{
  "norm_eps": 1e-05,
  "tie_word_embeddings": false,
  "init_std_up": 0.018,
  "beta2": 0.99,
  "warmup_steps": 83,
  "decay_shape": "linear",
  "final_lr_fraction": 0.05,
  "train_tokens": 653500000,
  "dataset": "wikipedia_en"
}
Each number is 50 + 15 x the weight over its row's rms, rounded and kept within 0 to 99. Layers, rows and columns count from 0. The size before them is the row's rms in percent of the matrix's.

# layer 5 MLP down (transposed), 1536x384, rms 0.258, rows 523-559, columns 0-63
102:21 79 59 39 47 23 55 52 34 62 40 75 52 49 51 42 34 80 32 31 36 53 52 64 36 40 66 35 45 42 56 58 51 82 33 75 30 40 70 15 56 65 50 16 45 28 49 50 56 64 48 32 50 40 59 34 74 41 70 71 31 73 72 29
102:38 49 52 56 55 34 80 52 47 48 44 41 49 33 40 66 46 27 59 43 81 45 23 53 42 57 63 56 47 48 59 48 71 55 34 31 60 32 87 13 79 59 51 31 63 27 30 58 52 50 60 56 24 68 65 61 35 46 46 62 44 38 47 70
105:51 66 48 47 41 46 49 52 36 66 49 65 65 36 37 54 67 46 59 30 66 69 33 32 29 55 61 16 47 76 39 67 31 55 32 40 48 35 61 28 51 60 54 67 75 39 40 64 46 80 37 59 37 60 48 46 47 44 43 27 43 48 47 41
096:53 41 31 57 34 51 44 41 72 45 26 44 40 58 22 46 63 45 57 41 56 66 68 46 51 37 49 86 71 50 73 80 37 60 47 39 58 77 72 64 66 63 40 43 51 79 55 33 19 47 54 40 64 53 35 49 51 74 49 44 31 45 15 66
103:48 35 33 52 67 51 53 46 36 60 42 82 54 31 82 23 55 51 56 70 61 52 35 45 28 26 12 77 56 50 42 44 51 36 58 50 38 66 35 43 62 65 63 34 61 16 28 40 50 50 57 38 25 51 52 51 42 29 64 31 52 36 42 48
102:65 47 79 39 49 44 26 58 24 44 39 50 47 41 50 46 63 38 67 48 41 73 46 66 36 54 52 55 44 53 34 48 63 32 67 51 26 18 77 87 45 60 36 49 36 68 40 59 58 72 65 33 36 52 48 55 55 47 46 29 55 57 72 58
101:49 41 61 55 76 60 67 54 48 65 40 32 67 44 42 36 51 56 72 64 49 48 38 59 42 47 52 44 61 44 50 40 44 40 51 59 61 47 43 49 50 72 40 68 60 28 50 36 45 31 78 46 52 23 89 48 30 55 36 35 37 39 50 63
099:26 42 54 57 30 68 52 47 64 25 61 60 72 62 35 71 61 27 44 53 46 32 78 31 60 63 27 82 65 74 24 74 31 59 53 40 76 55 34 42 30 33 47 44 67 38 36 65 57 89 64 88 38 48 44 43 51 51 54 68 39 50 34 59
099:48 29 48 57 44 61 46 44 61 38 34 49 45 18 54 68 68 39 51 52 28 53 41 25 41 58 61 42 60 31 42 47 48 43 54 62 40 56 38 44 29 50 41 38 66 63 40 49 47 38 29 46 31 53 30 33 53 65 74 78 46 42 46 52
098:11 28 64 56 49 49 57 39 67 43 70 34 30 61 28 57 46 52 36 19 52 40 54 62 56 31 38 54 65 34 29 52 30 70 40 18 51 49 26 58 41 24 42 28 55 82 20 52 55 42 57 40 54 29 63 55 37 41 66 42 63 43 24 71
102:48 25 50 37 45 59 33 34 72 60 62 31 46 75 74 43 45 68 30 36 49 47 37 52 31 31 49 64 16 46 69 42 62 49 65 60 44 28 49 54 54 67 40 46 52 52 38 48 52 28 46 29 69 54 36 64 39 35 22 62 49 56 40 26
106:34 46 49 59 72 80 75 71 61 61 42 53 44 50 40 13 48 64 69 60 43 39 65 39 47 29 72 27 38 42 68 54 56 70 69 51 35 32 70 42 34 41 71 28 35 69 51 42 63 58 68 40 50 56 70 42 57 53 59 45 39 38 56 32
095:63 43 77 83 64 26 79 57 39 52 44 59 66 50 62 59 83 64 58 70 72 90 45 46 39 52 41 48 67 34 34 60 54 33 39 77 82 47 47 47 54 47 50 34 75 50 60 40 48 48 45 35 53 53 55 49 61 27 50 16 57 54 40 30
103:21 63 79 49 61 44 29 65 48 53 99 45 42 52 35 38 42 11 49 16 56 49 42 46 50 39 56 44 64 40 66 45 50 44 52 59 55 52 39 30 34 76 29 29 43 61 43 59 63 41 52 55 53 53 39 44 55 56 32 63 75 33 82 40
100:68 62 34 51 55 44 61 47 36 34 70 36 76 36 80 55 58 70 18 44 67 35 55 24 43 44 39 42 57 66 70 67 54 42 63 46 59 57 54 17 43 51 42 38 37 37 55 80 62 59 35 40 40 69 74 65 21 55 51 66 55 36 66 48
099:33 54 48 69 33 40 41 18 26 46 53 60 38 43 40 56 17 45 43 60 44 61 40 64 72 14 54 76 70 49 77 48 35 68 77 43 68 55 53 68 77 68 44 30 73 63 12 55 38 73 39 66 56 67 56 54 52 35 48 66 59 28 50 19
100:50 71 64 50 29 50 59 59 60 75 49 48 54 17 34 55 32 35 37 56 39 46 33 30 45 53 50 54 58 55 68 28 35 61 53 50 42 54 47 41 50 69 45 56 37 56 29 39 52 54 71 48 47 43 25 44 59 66 44 68 55 44 68 74
093:41 44 49 34 60 57 71 60 36 37 47 52 76 33 66 42 37 48 48 42 65 69 69 64 38 37 40 85 48 73 29 49 51 26 23 35 64 73 61 41 41 82 42 51 50 55 48 50 39 32 40 51 42 59 62 57 57 37 54 24 39 68 25 49
095:45 61 48 50 58 44 31 27 52 44 09 63 73 68 58 56 84 66 41 49 32 62 56 45 51 26 61 74 43 81 37 66 09 22 39 50 59 54 81 80 50 51 63 53 11 40 41 54 63 72 21 36 53 58 29 46 45 43 78 35 58 37 42 60
099:43 16 61 64 46 60 55 29 86 60 81 32 36 37 55 72 52 40 43 73 77 36 56 69 47 51 22 63 61 62 38 02 29 58 54 50 31 44 41 43 35 50 20 47 30 49 53 44 55 46 48 70 28 60 38 49 46 69 27 50 45 36 24 29
099:31 59 48 54 50 49 52 50 81 49 63 24 29 23 55 62 55 43 46 60 39 60 37 59 38 49 57 44 43 61 65 60 79 58 47 61 33 43 54 53 74 42 70 72 44 39 56 27 61 61 51 56 35 54 45 62 76 80 55 58 58 43 26 40
100:45 34 49 39 54 69 31 57 46 46 66 59 35 66 38 64 54 70 71 47 40 58 46 73 13 54 64 45 49 29 50 58 74 52 27 67 38 55 48 29 43 56 84 58 39 77 58 47 59 50 44 37 58 54 54 62 18 51 42 32 43 45 35 48
100:31 29 73 32 62 51 41 40 49 30 54 74 44 36 47 55 50 57 48 55 39 23 52 20 51 65 58 53 61 27 40 60 35 48 63 71 56 53 29 70 57 44 44 62 32 40 59 33 66 50 38 55 33 75 55 59 69 63 27 52 48 45 63 57
103:50 49 39 37 52 56 73 64 54 66 80 34 53 38 75 53 69 35 60 43 52 38 58 41 58 70 50 52 51 46 41 35 64 52 65 56 43 63 56 62 69 50 76 57 50 60 66 48 34 52 60 36 46 57 28 61 40 60 59 49 76 60 59 44
105:72 40 81 31 48 58 47 69 50 64 77 54 63 53 58 83 83 31 66 57 50 55 29 72 42 48 47 73 48 38 31 39 66 46 59 60 70 38 49 61 57 28 67 44 49 60 68 37 70 60 58 83 80 80 78 40 12 80 44 66 56 41 15 70
093:33 35 25 59 35 49 57 42 60 28 07 39 44 52 38 33 53 22 31 48 38 76 50 42 46 32 23 54 45 61 60 49 45 40 31 27 37 39 42 40 42 55 66 50 56 71 32 15 42 63 44 58 80 58 50 51 71 52 36 50 31 55 61 52
097:31 42 65 58 67 54 43 35 58 51 45 05 40 33 42 67 63 81 61 55 26 16 50 38 78 33 44 45 70 42 67 61 29 38 56 52 70 47 51 33 51 59 52 68 58 42 41 57 47 40 50 44 58 37 19 53 56 32 34 26 45 40 32 29
093:51 24 47 30 66 51 65 46 45 36 58 40 33 55 59 42 60 68 51 21 50 53 72 42 46 50 57 64 46 56 44 68 63 58 61 30 50 32 77 58 54 64 67 60 44 58 60 75 32 46 65 43 47 67 24 87 76 58 21 38 72 50 59 42
099:48 65 67 34 41 81 58 41 42 56 26 38 69 48 76 18 39 53 41 32 33 48 25 38 45 49 61 58 69 35 37 56 49 46 61 62 45 71 62 70 32 59 32 63 47 62 34 46 44 81 62 40 56 55 64 45 79 32 41 22 59 35 52 42
100:32 63 32 43 47 45 39 70 04 37 49 66 58 47 44 32 65 38 34 68 37 66 62 61 54 33 76 64 77 72 79 51 40 49 47 57 48 80 21 40 43 31 50 27 59 81 65 69 51 41 32 51 64 60 60 53 79 51 22 53 80 13 61 32
090:58 41 50 45 28 49 43 76 46 36 35 61 73 31 36 42 51 40 31 60 17 44 37 57 59 49 36 65 58 58 21 24 63 39 46 27 07 56 46 52 44 65 61 42 34 26 40 50 65 44 18 38 35 52 23 77 71 62 71 44 20 51 44 64
105:61 50 51 42 59 67 60 15 28 38 60 47 43 61 49 38 49 55 56 65 68 46 52 49 53 54 46 55 79 72 48 72 42 55 62 47 47 21 45 28 65 53 54 40 47 50 61 51 55 28 06 44 43 50 45 37 46 54 33 27 47 50 59 73
106:50 34 34 32 34 87 91 73 61 65 48 66 58 48 53 77 49 49 53 51 21 73 61 37 56 65 41 34 59 68 25 47 66 61 38 35 26 43 63 71 62 37 68 68 38 33 78 40 53 13 40 27 51 44 24 54 37 15 57 50 79 41 52 64
103:61 69 46 31 49 39 45 85 50 31 58 33 26 61 55 59 26 64 44 51 65 17 52 52 43 54 48 42 44 26 47 59 43 27 26 45 49 61 67 41 36 41 37 45 67 64 34 56 52 59 78 63 54 33 36 41 67 64 71 80 40 52 57 34
108:35 58 45 58 52 42 60 60 35 61 60 47 42 37 49 41 29 50 50 67 44 35 69 44 63 50 61 81 49 52 68 49 69 78 42 97 78 50 76 54 33 66 29 28 41 73 52 60 59 77 33 35 68 66 42 40 62 48 51 56 58 57 36 44
098:57 66 64 41 49 35 69 29 35 56 45 52 16 10 49 48 64 48 40 55 44 40 62 54 33 49 69 40 72 51 45 49 57 35 41 34 51 47 63 60 54 57 61 40 65 48 73 16 43 57 51 60 81 36 53 45 63 57 47 51 54 56 57 50
098:82 66 34 41 57 59 57 43 48 60 67 90 49 39 57 37 47 43 49 45 45 46 40 60 41 72 54 52 59 26 47 58 63 55 67 52 63 56 57 71 53 46 57 58 38 38 43 59 30 58 79 45 54 22 34 56 23 73 48 51 21 62 47 33
# layer 5 MLP gate, 1536x384, rms 0.254, rows 524-559, columns 0-63
103:61 72 38 37 64 48 54 40 43 66 41 37 50 62 33 35 48 38 46 37 69 76 52 41 42 39 40 30 50 53 43 52 68 66 30 69 91 38 52 43 50 37 44 34 61 45 60 41 33 42 42 49 13 42 43 62 64 62 36 34 52 26 54 57
099:33 61 34 54 45 65 60 50 39 52 46 41 28 65 23 24 66 50 77 55 35 83 71 35 37 34 57 62 71 42 63 48 38 16 31 34 42 64 36 54 60 33 63 35 55 61 37 38 29 70 58 91 33 71 75 73 59 33 67 40 73 71 65 40
097:65 86 62 49 66 61 59 42 58 57 68 27 66 40 61 47 53 29 66 52 46 46 32 60 17 62 79 59 45 35 43 51 58 30 31 49 57 66 33 50 55 19 44 25 13 39 38 61 52 69 53 43 24 59 42 57 61 54 59 41 47 66 55 55
100:57 61 59 32 58 29 51 49 36 58 69 51 35 70 47 57 64 56 43 41 65 83 50 28 29 60 71 32 34 49 60 55 54 36 26 61 28 47 22 23 37 51 66 56 99 43 38 77 48 46 36 45 84 39 55 65 35 75 39 48 60 39 54 50
097:49 64 65 63 45 67 47 79 29 53 37 44 51 46 55 42 44 84 59 63 31 57 36 84 67 46 83 57 46 62 46 85 54 60 57 72 45 58 42 68 19 17 57 25 48 47 27 39 32 35 36 26 60 62 36 54 32 41 47 51 47 54 45 21
104:49 52 29 43 30 69 29 71 44 36 44 41 38 79 78 82 47 38 34 34 53 57 39 41 49 60 51 64 45 46 71 14 51 73 63 36 72 54 34 49 56 50 35 19 63 47 55 75 66 60 70 54 54 61 30 57 64 29 63 34 40 55 58 51
103:75 66 54 20 55 53 31 45 47 64 70 61 40 36 53 37 50 45 44 67 70 57 51 33 29 56 53 30 34 39 43 49 42 28 43 47 27 63 73 43 71 56 29 52 32 52 73 44 39 46 70 34 44 42 47 54 65 40 51 44 45 59 68 66
101:74 67 49 54 52 48 36 46 78 21 34 45 37 24 37 53 49 55 43 33 52 73 49 45 62 33 76 49 42 32 32 48 46 54 44 75 85 42 65 59 41 18 51 35 63 48 47 80 09 38 59 51 33 33 71 69 75 67 36 57 47 86 59 47
100:57 46 66 69 43 47 47 69 48 33 51 53 44 40 49 46 38 53 53 39 58 55 24 56 40 21 57 68 44 43 63 63 36 46 45 41 49 64 54 50 49 83 56 57 50 49 17 57 41 53 67 50 60 26 40 83 32 41 61 48 65 67 39 43
100:28 45 55 77 55 34 36 40 30 49 34 55 55 31 53 14 37 60 71 51 50 44 72 36 46 60 45 51 57 54 44 35 50 58 57 45 65 62 46 52 69 72 56 46 53 40 38 84 34 58 42 71 52 45 65 59 62 61 64 48 65 53 36 54
109:76 53 93 52 25 66 39 58 49 50 58 56 61 14 40 49 56 74 51 63 50 60 56 55 36 39 58 70 38 59 67 66 43 52 38 17 50 61 63 70 20 57 36 51 70 37 35 46 26 70 69 41 74 74 62 62 57 40 90 58 35 44 72 63
104:16 64 29 20 40 47 35 52 71 44 62 47 51 20 43 21 22 36 51 40 47 12 76 58 89 52 50 50 59 48 40 37 37 66 71 25 23 51 71 78 47 64 48 65 38 45 59 58 34 56 63 53 55 37 68 43 27 64 45 71 34 56 73 64
100:30 45 32 38 56 49 53 66 44 20 37 26 59 47 47 33 54 72 43 71 73 32 51 39 58 37 42 49 52 54 73 50 42 09 35 33 62 37 44 83 51 52 50 55 50 47 20 57 75 82 64 53 38 36 34 47 79 29 55 48 53 38 46 40
098:65 51 11 64 42 60 34 54 30 95 59 34 59 44 49 51 54 45 31 49 66 32 56 39 43 46 67 60 49 40 57 49 48 50 72 56 64 54 52 53 44 35 41 73 25 37 60 37 28 51 51 62 21 49 38 42 49 86 43 44 62 56 67 56
103:64 43 43 65 64 52 52 50 47 27 70 63 62 50 55 39 39 76 40 64 35 59 48 32 31 51 57 45 21 43 55 61 50 71 36 43 28 41 51 39 42 14 55 60 49 34 60 80 76 57 44 65 56 43 41 40 42 25 35 35 34 61 54 59
109:39 46 47 58 28 23 55 55 26 58 40 51 52 41 53 48 59 76 66 67 32 53 58 59 58 60 65 71 47 48 57 44 81 23 59 87 61 32 39 69 53 57 44 45 40 46 53 52 76 77 37 64 74 67 53 50 42 64 50 53 59 28 43 63
091:54 59 51 35 62 26 43 61 63 49 75 46 46 53 30 51 36 50 69 37 33 57 41 69 55 56 57 39 64 53 57 66 34 50 44 51 61 64 47 41 39 52 47 30 76 45 28 48 66 42 41 69 65 66 60 44 60 44 27 49 45 33 63 49
092:47 75 31 16 28 50 22 42 49 75 68 64 66 38 39 60 30 41 64 61 52 35 64 46 59 57 46 21 68 65 50 32 43 24 46 50 59 58 43 31 46 48 35 78 38 50 72 26 69 50 42 47 24 63 47 37 40 28 65 70 58 72 62 57
100:17 74 61 62 59 54 41 38 34 45 76 55 48 50 22 62 44 56 71 41 33 41 46 57 60 40 31 16 40 37 32 41 52 77 51 70 57 49 38 64 51 43 40 46 57 53 27 45 41 22 75 72 84 66 22 74 49 69 46 27 40 39 47 31
102:56 46 66 43 45 41 41 89 62 27 34 70 48 43 57 45 54 54 84 45 62 40 45 46 49 51 53 60 41 57 68 42 43 41 42 85 40 48 70 52 41 69 30 35 32 63 38 67 67 49 49 60 68 41 55 64 72 44 38 33 59 26 42 43
100:63 23 53 76 50 14 71 35 38 40 49 47 57 57 52 55 59 42 70 51 76 55 53 49 48 48 43 57 64 81 37 64 60 65 33 85 51 23 54 51 53 36 31 60 54 14 54 56 45 43 58 38 54 43 92 75 61 72 52 61 50 89 41 64
097:47 33 62 33 61 35 57 60 42 43 63 29 39 62 70 58 66 49 54 31 57 53 45 55 69 31 52 50 52 59 69 44 57 64 33 16 66 59 74 34 47 54 19 84 56 47 57 77 49 69 22 35 30 43 54 52 71 67 51 36 42 58 41 43
104:46 42 62 58 52 54 61 52 30 46 42 57 50 68 52 42 38 30 76 46 57 46 43 44 21 48 45 52 35 62 26 71 45 37 46 54 40 57 51 39 48 57 86 39 56 42 88 71 38 66 46 72 46 87 53 59 57 38 57 32 17 56 65 47
103:35 37 62 68 04 74 30 58 51 50 45 13 39 59 63 50 30 59 44 69 56 63 48 23 54 60 49 55 60 39 27 56 64 60 53 53 94 46 32 60 44 45 41 66 67 46 70 63 43 71 48 38 50 58 68 55 09 58 47 46 36 47 51 62
093:37 58 16 18 69 44 19 51 76 25 48 76 39 64 32 35 76 34 73 42 64 53 43 58 69 58 09 50 68 58 60 34 44 46 42 50 51 44 42 71 53 45 46 56 36 58 60 48 86 60 47 56 56 35 58 53 44 63 44 68 65 39 52 55
096:37 56 76 28 48 42 51 52 44 63 87 45 68 36 31 62 50 51 79 07 44 59 53 51 63 52 59 58 66 28 62 42 71 71 49 56 71 34 64 45 36 42 38 88 52 27 35 56 70 56 33 56 39 49 54 57 69 58 90 56 36 26 36 49
090:67 44 31 30 32 50 24 44 51 37 61 42 74 51 62 34 73 49 38 41 71 72 62 19 45 30 46 55 58 55 45 33 62 40 37 35 56 33 64 75 57 55 31 38 63 44 62 54 39 33 32 24 34 19 63 64 48 54 36 41 36 39 60 39
100:40 59 61 51 37 59 53 63 50 15 50 52 80 26 44 34 27 50 16 63 81 71 29 40 67 55 62 45 66 53 32 20 27 54 44 42 53 42 23 29 47 34 39 47 49 58 47 58 54 50 35 49 46 22 44 41 51 38 57 63 41 53 73 62
103:25 58 64 36 50 48 60 67 64 63 29 63 53 55 36 71 30 31 64 40 37 40 32 60 41 78 60 41 48 53 42 48 84 49 56 35 63 48 50 65 30 36 33 58 49 43 55 61 51 69 66 46 53 19 25 58 44 53 43 55 72 42 54 30
088:44 69 52 46 33 61 47 80 44 46 70 50 42 57 76 78 12 28 40 10 49 41 44 53 42 58 45 68 43 44 61 24 05 49 57 77 76 58 57 42 68 53 51 60 68 28 38 46 42 23 54 56 50 47 52 74 32 53 34 41 50 65 17 53
101:49 51 48 19 59 69 25 60 37 57 60 43 57 49 50 59 50 72 72 48 48 54 53 24 45 45 39 32 24 70 42 50 21 27 54 70 47 60 28 74 38 41 69 26 56 61 57 41 48 44 47 53 39 48 65 52 49 52 55 73 31 64 40 48
100:65 56 53 52 63 54 26 69 52 58 49 51 53 40 49 66 71 21 35 70 35 53 45 68 70 34 63 40 63 35 62 64 73 56 43 29 29 60 62 11 24 58 51 70 39 45 36 47 52 63 79 35 40 26 70 38 61 56 42 55 61 16 64 51
101:52 34 45 39 71 42 68 63 42 82 44 64 55 50 55 65 34 69 60 36 59 51 28 46 70 38 84 34 72 46 34 64 60 00 42 55 37 64 61 33 21 61 56 47 54 51 34 44 46 49 45 52 45 19 60 52 40 70 55 44 52 58 12 30
103:36 38 59 34 30 41 52 78 92 78 69 61 66 61 57 36 64 48 69 49 57 37 49 47 34 75 58 62 51 51 42 35 25 46 49 68 42 55 34 15 52 49 49 83 65 61 49 60 44 41 49 45 74 40 38 71 60 55 31 66 54 30 52 56
097:32 51 43 55 53 61 55 55 41 62 55 19 41 47 51 44 52 62 36 36 71 26 46 44 81 39 10 67 21 47 45 34 54 41 20 61 60 45 20 64 33 48 30 36 78 47 56 51 38 75 28 47 53 43 56 54 54 19 45 62 69 32 70 35
102:41 79 34 11 42 47 31 56 65 43 53 07 63 42 56 52 31 31 64 60 56 49 37 45 55 56 54 53 66 52 48 58 52 49 47 48 64 61 57 48 41 42 70 53 10 52 35 47 48 50 56 36 31 58 62 64 53 79 55 53 47 67 46 61
# layer 5 MLP up, 1536x384, rms 0.268, rows 524-559, columns 0-63
100:60 66 50 54 24 45 40 38 61 51 62 55 58 41 75 62 36 57 62 47 52 55 48 54 34 56 77 37 60 58 48 41 31 54 48 34 70 35 53 56 78 45 82 47 52 31 42 40 31 47 32 48 49 76 57 56 50 59 45 66 71 59 82 31
102:50 47 41 46 41 48 59 22 49 64 60 52 57 52 70 38 41 62 40 55 56 45 40 48 34 84 46 51 68 26 47 48 61 62 57 54 37 62 44 35 45 55 52 34 24 35 21 28 49 41 59 37 59 59 56 51 43 61 34 34 34 55 54 42
097:34 31 43 41 58 36 37 50 60 27 37 70 37 33 79 63 34 67 28 41 52 72 81 31 74 51 39 60 65 53 37 87 35 27 50 60 61 42 74 53 35 38 45 58 94 63 71 38 65 47 66 69 46 53 40 43 36 41 58 24 36 56 58 32
102:60 57 77 67 59 54 39 46 53 60 50 44 13 64 42 38 50 53 61 51 45 54 58 54 38 26 43 61 64 36 35 38 55 56 76 72 37 40 57 57 36 47 75 26 22 81 32 54 64 26 53 56 55 70 58 37 24 17 50 38 50 74 50 39
097:25 56 48 62 51 78 58 56 46 63 25 41 29 51 32 67 50 51 72 71 14 56 36 62 13 51 61 36 53 70 57 83 61 54 64 56 37 68 51 75 44 60 33 42 40 58 52 53 29 37 54 32 49 23 43 54 68 53 40 56 52 45 54 35
101:27 53 57 56 81 31 67 43 51 63 89 52 70 25 67 44 57 54 30 55 62 63 39 68 34 28 63 44 66 62 37 37 73 65 18 83 52 56 39 57 39 68 54 46 37 53 79 49 46 52 88 51 47 52 61 36 84 41 49 57 21 44 54 31
101:36 38 38 43 69 54 39 40 32 41 51 25 53 51 42 70 56 69 31 42 50 63 48 41 47 49 40 48 49 63 48 65 56 33 55 73 81 54 39 57 64 43 63 43 50 53 57 73 68 48 54 64 27 53 48 59 46 07 67 49 68 37 22 78
098:49 29 43 62 46 25 18 78 52 23 66 54 68 15 36 42 51 51 59 41 33 40 49 49 60 67 55 40 64 55 50 51 31 56 43 60 39 59 42 44 29 35 46 22 49 60 62 72 46 60 43 51 19 49 24 49 54 58 33 83 36 66 69 43
103:45 28 87 49 40 40 53 54 48 45 29 47 33 60 61 71 52 43 78 51 72 38 57 64 39 56 38 62 42 31 57 51 64 46 31 45 44 26 36 46 46 34 30 64 49 40 57 52 54 43 44 60 46 70 54 43 30 49 46 33 43 24 36 91
103:53 51 54 51 49 34 02 69 38 59 43 59 09 19 46 47 71 20 52 42 42 87 45 86 44 44 31 61 46 67 41 38 61 12 65 65 39 40 35 48 48 61 51 62 34 49 59 50 57 66 38 54 33 57 33 29 37 65 35 40 49 62 69 73
105:52 45 30 42 75 81 58 26 79 31 42 59 30 47 53 37 68 46 48 47 45 54 52 38 52 59 85 41 61 19 46 64 73 59 52 44 40 60 49 58 35 59 49 23 80 37 61 57 47 60 55 50 70 30 68 38 59 47 36 59 27 75 66 44
083:49 68 25 26 40 31 31 64 55 70 67 44 56 47 62 43 17 45 69 39 43 20 64 50 74 43 53 51 41 84 44 39 46 69 65 27 28 47 53 66 61 60 56 55 29 62 56 40 81 43 34 71 33 53 54 74 45 87 69 72 52 41 38 59
101:36 53 41 46 68 59 39 49 60 44 58 68 58 71 71 49 42 48 43 52 51 70 56 27 89 69 60 59 31 17 44 55 40 54 47 58 56 70 45 33 67 62 34 47 30 46 49 48 59 44 76 56 42 45 52 86 50 55 49 16 46 62 48 56
096:32 74 28 52 38 63 58 48 18 48 38 37 34 53 60 74 41 53 35 39 57 56 44 39 74 45 45 64 33 65 44 72 53 80 59 69 45 42 64 30 49 33 55 52 53 82 19 69 55 43 45 34 47 41 60 68 75 75 51 49 59 71 41 53
098:29 37 48 36 20 29 33 47 44 69 36 39 42 46 45 28 31 63 33 45 42 68 52 53 28 24 63 43 40 64 86 48 28 40 47 71 55 40 46 52 38 62 32 28 46 46 59 43 48 39 53 52 55 49 55 40 44 43 76 52 40 39 39 80
103:09 62 39 37 26 41 43 70 42 45 38 45 50 17 11 61 48 77 64 59 44 64 49 25 53 60 44 53 39 53 39 49 49 58 45 70 76 44 47 42 31 47 69 41 37 61 50 47 53 49 43 54 39 46 60 70 52 73 40 49 46 48 54 36
098:29 80 32 90 72 63 49 41 44 68 29 47 52 44 65 55 39 20 53 43 55 53 84 27 54 31 42 31 20 56 47 35 28 28 38 25 22 53 61 75 38 43 33 66 38 42 40 61 29 68 64 50 59 40 21 38 45 78 19 51 59 58 47 41
092:52 39 49 62 64 73 55 77 54 17 47 31 36 37 62 34 66 59 40 60 54 49 38 26 57 49 53 56 37 56 72 60 66 64 51 41 43 74 49 65 39 75 47 23 53 38 31 52 35 67 55 65 79 60 57 92 18 61 42 25 48 38 39 53
099:20 70 35 53 56 35 67 45 73 50 76 47 63 55 44 25 64 57 60 62 33 16 64 42 50 34 53 64 53 66 88 57 67 29 56 41 49 33 44 48 35 63 51 63 63 64 58 50 67 38 64 05 25 57 48 26 44 57 39 58 60 81 50 57
097:52 45 49 49 41 21 48 54 45 63 56 70 49 53 52 51 23 33 60 45 33 53 43 52 53 44 61 59 59 66 73 60 34 35 15 61 36 54 79 55 28 45 55 57 54 73 65 60 58 28 50 12 05 33 25 32 47 40 49 50 71 28 43 47
098:28 54 63 40 49 49 59 59 56 65 50 55 32 40 61 44 59 61 26 47 45 40 34 45 53 79 53 19 30 62 38 25 43 29 43 46 38 41 75 44 20 65 54 59 43 55 72 33 39 70 51 50 32 33 40 45 60 55 45 32 29 49 61 48
098:73 46 33 53 57 61 59 60 60 58 70 39 45 72 57 14 55 64 53 42 72 73 68 47 58 30 47 41 22 69 60 56 41 72 40 55 44 29 58 59 55 44 58 64 57 41 36 47 55 50 44 64 65 67 56 41 47 39 45 93 40 47 42 45
097:73 44 15 25 67 62 47 59 33 35 50 23 55 59 50 37 37 47 63 62 54 46 93 62 42 70 67 51 48 60 27 78 74 66 61 43 76 60 81 70 49 60 51 50 32 37 63 47 48 52 42 35 70 46 62 47 96 61 57 55 46 53 49 45
103:31 33 60 32 23 58 27 82 69 61 20 58 21 66 59 56 52 33 58 40 31 38 54 56 38 15 45 68 60 45 56 65 17 67 32 76 40 41 16 12 55 61 56 63 47 48 60 43 43 63 42 31 58 56 27 27 51 60 29 50 45 54 41 35
096:68 37 45 38 27 60 85 39 54 60 63 49 69 31 50 48 45 67 48 60 73 63 41 55 44 55 35 30 38 48 61 59 43 80 63 61 78 39 49 87 77 45 18 40 49 58 75 54 48 44 48 79 55 61 34 52 43 45 66 56 49 59 36 55
098:63 49 65 38 48 59 45 65 64 61 68 43 46 38 57 40 55 28 37 11 63 34 51 27 44 56 47 61 54 70 48 42 48 67 54 19 45 29 29 37 38 42 47 79 63 74 72 24 49 58 44 57 70 54 55 48 58 48 65 47 39 18 57 44
091:42 53 86 53 73 53 65 83 49 55 56 41 43 27 52 33 48 39 67 66 48 53 35 56 99 78 23 56 45 77 40 38 36 53 32 37 68 43 46 52 56 43 57 67 47 46 58 57 55 47 60 57 48 49 35 13 36 45 63 54 59 50 57 63
103:46 61 55 21 86 43 55 69 70 87 45 41 59 60 36 43 30 29 42 48 63 58 45 36 42 52 63 40 26 41 57 71 71 31 72 55 40 41 51 33 44 60 32 46 48 75 47 58 44 45 76 26 59 56 67 67 56 59 26 44 83 52 40 60
099:40 43 58 34 42 35 28 64 74 48 58 51 49 57 34 51 53 67 18 35 34 67 65 42 60 51 74 53 69 58 47 68 37 68 49 69 40 51 31 60 67 70 66 35 93 42 78 28 57 37 40 62 61 57 59 42 39 36 42 57 58 53 51 63
093:78 36 45 38 50 59 76 48 55 68 32 39 40 38 62 66 56 44 28 65 36 32 60 63 50 46 29 69 51 56 55 53 57 33 13 42 53 66 36 67 57 61 43 58 48 48 31 24 45 63 61 32 47 62 43 83 53 49 39 53 52 54 29 66
103:34 32 82 58 58 49 74 41 37 53 50 52 54 20 43 52 49 35 11 57 23 18 59 55 44 45 46 66 45 55 59 45 72 52 74 06 43 75 44 31 45 62 69 54 68 61 50 33 44 85 36 48 63 60 42 42 49 52 39 48 48 53 69 40
098:47 10 55 22 60 64 35 32 63 61 60 46 34 54 53 26 40 37 49 82 38 51 46 59 84 50 52 37 55 34 34 34 56 45 40 53 52 44 37 55 70 58 43 51 28 21 16 23 42 34 48 54 59 53 31 56 32 50 62 57 72 60 64 69
101:74 37 52 57 36 50 50 49 16 39 41 35 41 30 45 68 51 41 64 57 64 37 38 63 76 50 53 32 66 37 37 85 68 44 37 75 47 39 63 46 62 27 51 47 51 75 27 48 48 40 49 39 53 54 45 36 66 40 31 59 68 75 55 56
103:57 69 76 54 39 72 53 73 61 45 25 57 80 66 29 62 30 69 70 54 80 50 57 48 78 34 57 66 53 50 70 28 67 85 61 49 76 50 46 27 45 46 29 62 46 30 62 62 32 47 63 18 54 67 23 30 57 62 30 58 58 58 55 58
098:54 70 43 38 70 69 45 44 84 31 26 58 30 48 51 62 59 29 51 43 50 31 78 51 67 57 58 46 52 43 47 55 20 66 62 44 31 56 31 60 33 52 62 58 36 46 64 50 48 42 72 76 32 46 68 73 60 62 80 33 48 27 68 80
095:37 46 68 58 44 57 39 30 75 66 64 42 44 51 54 56 26 36 78 48 34 45 66 71 47 50 46 32 46 60 81 78 43 46 39 37 61 44 69 48 71 32 53 46 52 82 42 63 50 41 38 48 53 35 42 53 57 50 55 59 10 57 51 46